config.toml
n_kv_head = 2
norm = "rmsnorm"
rope_base = 10000.0
bias = "none"
init_std_qkv = 0.0506
init_std_down = 0.0724
lr_head = 0.00822
seq_len = 512
Each number is 500 + 50 x the weight over its row's rms, rounded and kept within 0 to 999. Layers, rows and columns count from 0. Numbers have three digits each. The size before them is the row's rms in percent of the matrix's.

# up: layer 5 MLP up, 320x128, rms 0.0724, rows 62-78, columns 0-127
# down: layer 5 MLP down (transposed), 320x128, rms 0.0721, rows 62-77, columns 0-127
# gate: layer 5 MLP gate, 320x128, rms 0.0726, rows 63-78, columns 0-127
up62 105:452450494569560443423530513532605503533452513490477524521482460458404527538529469427572479372533538482603413463465459465587437564574498560515475458459406493425513579524469417453457445513534395465434469531485448452428469471473501507531492471504507525510489466503488637469500538501557478472511566501507546478482525573430536557526433548521470593509586447558468539503597493572450429501451
down62 096:493439491623631542511586516407490487546520461502446540548411475532456501510488492449565494429430517387497560482491446502566491535441511476431525500505406517537480444506425489434464402512549496442456436468532439464479449494527467433557568498531486531567521531460530626473488486430469502434505524573495436517515464550531474453560680476501443458523528411507531485537548502495570543522492
gate63 090:545475522523530544429468527563486462522507407419545489518529457552453549516519551515524594478534543446429482480404472562529550506528498492516429574534496525373502457531419397462439479421494416466413512551526531580588451477547512511478524530490540405587457526454524629510477473489449460549473509592525536438526540575438402463543471574515491494624528486468574441480454485510483551522519
up63 098:514546548594542517374550525468435452547497557512481502533572499449585562445455512508490505450445561460536500446417476589463532542564455506450486456523549489520556501442498396479451460419488547583510477434435550537505459535503538443496570504534577531516570456516550541386556516499475399488471615557506460457531495643521494540436576537477449554538487499467453510452492441473595574496501
down63 097:528481495438436500605469448477464529546473410526501526479500534520403434498527495482471539487509408543427456518592484408466416515546550453540515527542459523517508428543532559483550480505519515383436518525497395426498475476538407560511486530529453492569440588498455496513565422406509652443476359534487484528470397471427520458496419462441485529463502462551549504507508525486464432500529
gate64 103:484482558463447541606509467445534488496487482589585448576434535519524540484518465472437493479581517518515447588492393467574480515425434525542491429419462528492457610482453475550537503518559484544574443566524570521417586498481486480432513457560555513603477484441498453449505523646466464449522488567494545627532577532526490541530570505478473522425516409459516489556521520451445458469510
up64 101:456504401544535590533507536457516457568489468530579498577585429525461560454517520574560577555476439494574515542490481610635516490461433503469498500587475485507469567470560471551502460582478448546524497451525451470455493483609494473577517480508457538540531465554517512489396485621517412489477500395473528471488523565522463450589461575413498508466442550470422471481434485537530434482544
down64 104:552520493459500527506457423461489478558360516466539421432472503492515518487425579582476524510502423542523513497476461481576494419493374465506523560563495383439474614508484410466523488504431494572491433521505544511575543485582535520531503589598557514536491510490484449556495537479518464489426348489508481475513476596498430430569481487503486549517476479411486413464442465461557492458561
gate65 097:564600467528414516553502547534465532535446539500524484533498511487511609429559579452430441509455485498488516468471567474435463492604474447425516454495424521422502473460467458515512480519405430484552461456548451446414455517511434508479483474557435542408443493460481401429493535503624485396550459546554500444446448406477470522518415396468524580546519515470620495535517510505508461498514
up65 096:514527515520570487457433447493484484551620377485338531455525527548503451502556480501487491536519497590479466492489416500477532544425480478548461473549523501511518487506507499431538483535508592541438531557541564471534559479528469557554462498532582430534566539461460497487521528472503511562493543529484514465482607499637468545483453612479408512467468569430461429471450494432497507458328
down65 098:449470555512358436495488443478497437572424475465660536553438439579572539575410496497566510491522531478568500425548558464565449516550437503437491577497491438473508543440478511500506455499427477462472509595487495491570498511474492480474509460420470426533488545401446517427473468573434493476475514540464526491564581545486483421474446488488475405575437536480511536551446463610452529494491
gate66 097:479559506527444489572466501571458534490561495491527498505517512508483580518564542480508449406504513513563558495549583400513533454504557485535501493538550503597553426480399537464547498444486551470549502471486573571545432499463492409444639408477380468473528498546461509471538544537528491405492545456488564525528495504454568451534465401430436497593502526566504397422571516457601471457472
up66 093:654445516478473522421435502522506495471367577472478471408481521549440470417552465485405568480539502399464445543480452406413492476495507420554513452453477559469493541364495580517468493517409490484468513556455417424461531493488444544576413465536481500449512538461496529523511459425458559520552452492550503566506504531439487496510463603522532524445496504440522517568494484493444585465522
down66 094:473484467418502448533508518489475531444534411578445515519593495467467488510512552534404485507482518422554530546502480495442556641464470548422415578510404457575523473529450544506495418397494534464535496515443506566536510447554537526454456497498521572497476497464415581542457482439422474471501648448524545585564575420574521489546537483510431497448459418540471474484465502492422563501449
gate67 106:515536460556494517536517558496510455504481445553522481511537424463390496519462583478559521485531477495548525440419558425456492488445510540442541469543575464572552491449548628586536574472587553525521534571649446527609487478535489569485491568526536545617439462479443496564450568433509505495459500492519527580507470517477426508460587499468366471514473491422493444545547508528527537444486
up67 112:599455513537450611471481489487566525532403481487545349504534527487405515420463619485515519460539596505436368426477510478522522507487551463528465451519518583490466497507492563459509550502514471536576525505473491465503561468515556455466505461578493451428557572548543455485482540561424449539503610481468532514566552535520471468556433534520590575503450479590506485541424424565552500502487
down67 104:432414550453448445462491562461505571563470497505483556448434512438499514477372458525489610497456498458457437521513477505518541433403552519486474530531621573527522529422498449512429479532540581443442459599489478559475493528524441532453443459508491432497481431482503475502429416441559435480554554391510567527499502495532534506523556501612526492529519396481560514459531510524575623547536
gate68 099:484498491515468422489574467487478501585502455484502416448403488537445507497469448484647480529517517604490519501462511419521418550535449542412431408606470503439485455445457493587568537505519451486463469528496496437493481566526519461437555472487445487548482562624476607501501526542495483498490577518544477459521577485525488575474497549530532517487576569523396589482614463449423449464521
up68 102:493466509537511466477492639582491550471561406498445431483408492521500402511543476435517425465546370536484476491537524486480465561433491483499513477510461473432504452473571512518498444337555583466390480555533638489443515515533425486566529472520466503516478552511530469511478562488569564505508476519471414371507600523465457513453454531507479573502520524443544503537413476490533507485546
down68 097:547599486419505582450544468459553502545496523543494534431592459480498569480470435483425457442512493491530559433523510537451576420474513502432555552520465488516464516531470469544530484624460533472482512419499576466558464554587555586492528456521586591523505504458505545534485502437421538536465448585586449632503397524494415477474525525520392504433417460512539455573489532506558529472486
gate69 095:505500547556563529492440518666527471524424519449559506493428541499418572524514468522509463563480495479508510388426457563547386478442528522418549464542515521531469484469518487412460519422560472525567538413398417425417530427455438439456518516546513482502502524522479567453459479509507479444474552418436449519466510591383564444530443453487423518518488471433522517468547517479431482491492
up69 097:558461520544471469595546602440565527488567540517458511454469541495534533471507539428388587481517512485502410576457561484556526471496445525457507463503462602451603528461431503477531519540480383513558383459505484400494511525641467486488533413502544494497435445548502482538483531552423510464544504597528465520551529542385497584462480501458602502471467519559489440532494467540530511452457
down69 093:524406507613436570548454463545573482513492376476552513441443561509534433545432471525561471542467576408584469500414495490550465425496529581507509496482414456503611504440466452375460538454520466541520540488465452461410491519535514585528527440526486501528405510625436462515422538543561488439548447458558484458475546523472515553531438415488542491479501527489502501552483539458533478458454
gate70 117:495565499474463497452496497532532457473520518554531444527487570514472482544536509495474506463475510546415511566555563519524546558609481534490509500429436579530479510513434517485491549470602556647478461525462502566483547467562496611572539501515484495555478616544531568460479483558554470510444595547489516433393564638500477526482422442560573536455521576544462554538548520441516458378471
up70 112:562572471435568432406497495433421521448547445524511533469509448548457488553454488469580618448510426528460517506553564421448562532506459522411485484531558433418539497466527539495488407473519619555520390532501508518402562508577462374452497535575505575512628474559529516501469556546478477522457474471555414546507561498463519511441482427504455494450460503549448448522518512531515507482511
down70 117:445474418434510634476400584471546440477468424596472554488495425469489543444467488502472421461507520520501529474480559435458637435520613420513509438511517478449478503503489544563458446496491523573485568521533613500557520401521486457520547518526506524517625453595558566464571464516488524464470505480463451452468514505481468531517509432507371478446538470558502440576512441522532496525509
gate71 101:453526586450546484501440494446493509555438486478577517498538505371505557367465563513520479461517511606484532561428454471517645505510455467556553480541480475454476483464494496500437397507479557509502507484514583467447492393483480489437559516463504502491493553403574465533505528515496487478499546576543417452536518516419653432419398489562445454496507464490474531548480528479517461423424
up71 100:527491467485454451406499533571433539572512505464574531492482564441529515548514483454600484380506478453529414518393546531547537500482392468506452487476429432532527512520511367449567519591464542533552533504595457473514485492387498395557479413518529502508448514432465484522452502519485457499502537449441536442506553479513597511492492618437420467515469475593544432447493571468524495540505
down71 106:569537551612416577487455491508534507477447410354439506523528504606516576491553441481551491516533444437527565448573453465539439490518583486508428540468562546570494568460525465453477500448455485451519435599537441426545531511473423488444453522521463509446515519427505448418489491458616539475521503508537527529515574474562449408596482556437514542501505546506523556576530514548563528460472
gate72 114:468488475500483495468506441554480497459510530657537442542504498492527500445545547452498562546548462529528489371440479405445407531440497482626515476555540404569485543398444520510528533549501453490450449532572527562549407447496533481548462477482493476456416381534555446464518544440432461527496446533507527455498532530393422487467520431446442536496475573506503591515571448525523427509530
up72 101:655478428395495490419525564552575471475546528475418504518520525511488511536450602408595454502463439556527539426475486564611471542450517466473526450498519439514520498426504550566563438549481506592482457458544491546503547424474506389455496426505490455489488434523468518449596491571451501438511551502561524504528543563509437533497588504551476467536561487513532401420564550475522459535487
down72 104:505484515537509503481489554510493383450561572493459629574516450463461527526434561575575462517397480519511433553420546496589484481444476508529500442477558550468555432524514500504512567576593565459569501457491568547527584557482393500461459515416474414522482438553542557539500450540550387448512537517492514508466564518470412442438458535564482506460412507437551434514462563489537512509557
gate73 106:545525568545536512512447498512527500459522383474565484481431508498524441441501468491550415448506485526517524523490421537503527472490489515676506499487468523465472492532526576540526556453488470422537516520550515595515511476492365589507424512504411583470525622447532472507509434531491485533405520542416531501532520357469550530528402558471529437573474532573423412530505489498431447477490
up73 102:499538529533436480450466597447507511490534532522490597490419541431398442455489534534445452545460497519523475388504450461526432477533461508485557503470513461606546479566540526475449475460506482448543512392460459529569467521438487539446460590418614467534453514524543554589506596485537460483588408569507439564563556477552414435539446433550488485494449432483418502497516482494505503605524
down73 102:500493610513423503484520528389530542591520612520482487471532446457484500552498536504486523571475482536521541572586572462441534483454505455436422456552520517526510465495542417503533487504480550499604554328420454422487541498444473486541564494416539429470499515549563487555399500494498554521568535409515563455484460538538543494484519404538539558420581489534551518483537499584524548554518
gate74 103:422592434513473553484569453512531497506421469500551451528363516450500528571413593528465504496551483532577424551400544513467558574461518490566423473498511580404516524462553528430573530531450516512507539590509504478459552495437509466516561476531552602491462543588490470467479556501491528585525574518561490512521521531448502480584519539471487467551507497504451523433529629548407553595466
up74 100:489503498612480536552436437505529475555582446468482475592581557508488524540470457535521587581515563514579510517555471449626476544535458572437544456461474498453459428548534472575483477509502523497447437476575479492475469490464524493598517470427518478460521446536556476409488406431530465521551482438558412584527497537480508383401442522569430491500503458527496488533537609477439590545489
down74 104:546477543443426473524421506483527468519423513464490589569567576585443529533516502569545451537482489539525470452513429380645453468557562556448506461480440455553460487473476449589484481463445476528392517479583478572542492508534449515504511397443594405489510467395558516497526451535474507518463410484499520524430531527483445462551468453424510506419495500539558573543542422507569498514474
gate75 097:567343558566518477467428451519478408468431440473528549521453512496480433481512539469453550477512452519441547483463454487542575417587558486543535471380419464374532479653494450508478528504475475523537472447534514467492516400522512473538500560529436559458500451403551497509543588491505484449536570456453479559517503517485554503500551532567552496532557506483520543389414490439507488449536
up75 096:506518546432499578530458467480449426598421530535476454376505482500557457532559521483544495516493461425467517523481440404415508513553527505466603428512529429458500483569576600449532561536548532517558520493519540505448593480505432446517383507458420530483432522537588509529496580413549489549476512469421489534567507453522500444496440509459549559518473396403419440435482472509446506465484
down75 098:472477511440558484452530506481486514413403488487486418413554475470471509426525511484444491506465529554431439466417536512469509433610448561520533558392427507496446500560435378507547499443535471474490407445457542505443463468483638517509445537402487479426501494401514455460430603542534535502465509507453570529501590548443571472528482491540574500570579534479497487565518470433511524507451
gate76 103:477449518571502555492480424515538498514429527480513389529543448476553571546437501531539510456499542390562535554438509463437534505505486508512549502516543526488560448429423569431521447537521497533517491496462496454455537491413575471570420507498508495568548469422593650476501506564459394401502550507454448518539493578474482540586549495422531505410553533387451507599488517504432490532453
up76 102:496531440494491457414407538550530453595497497580390490438525467431464475528472489470479486499587365500549538464386571479505537530519402486549471477437557532553496489520490511481553458538377496601533532411527371587440509551525495398505526429443480558469525433557490420440448521457518431481512490494512469583461466572470525500508493448552514538528470528509477444465504491531462576459530
down76 100:494510549381503459485490540547526535449500554461445513467446468474555444512505448428420504557572400571492478490410548508465487485515436549518463404491559509452511516487473517490525394495456497539513652482482461619434494547502477418489522495491515536472557602490503486542516500436471409516392455425512513536562465441565498535522408441492408477520543432492500479440520602554576564506428
gate77 100:566517458460481472603429479491540442492525469479576531488528405500570490518517503534500549480415464431574473612439556574544525556494593456534536498512439445531460497523382511445473453497513483577376501465486469494500523545576574450527450462461486448466514427522530545491474511459480430478547486507453514546407598530427467525390437487418543478447595534516524484517505359416501484501511
up77 103:559481427455511487479501467484470432490510576546551526473667572571561607462565592498558427531540498445538649455440451619504448534546505545521595487516497502480610522493411498577514455537453511526501451504493472572561471552525506471512532498439439474400491566496482577564468508484495421396505490473463507495473511493551460533474523494496472528543428458466512545501493430430434543520512
down77 111:513483528456532475373539491457540536469488634438463520521589544472531580563547535455512484600560484514437541450518475388542399508553520605419501530547503529563539552520541536518515563507410491442543485570512555532525436541494359472542497473551501491516450572439442517542487516488546453545508519509440516522497440453614475534511617462566499558520465457428563533484493505502453554563512
gate78 098:509453480424456435481482484547446500500467465492548514533599507536434357413501433459593528506527504479486570492531526554434478468586447483568540515517460475446487394516509470426566492472495512559513521449565510513495496414527556336533505567431467521528460526475518503521404457441436529496477534508512471559540543609520543498570497545547537535595499422585454413459457449567515452524567
up78 091:516483412496521539415477545516519472463477486543457498554502448531433464400438469445532428514506523526405520478509353481477534531499519485518476517495641535474502441531535516444467513507554634472461489469470530490476529476519546482556542546496529482503544662528433562574489550415570518405527478579517504564572519581494535581535461486379531519565523519503446402502556535497478479493582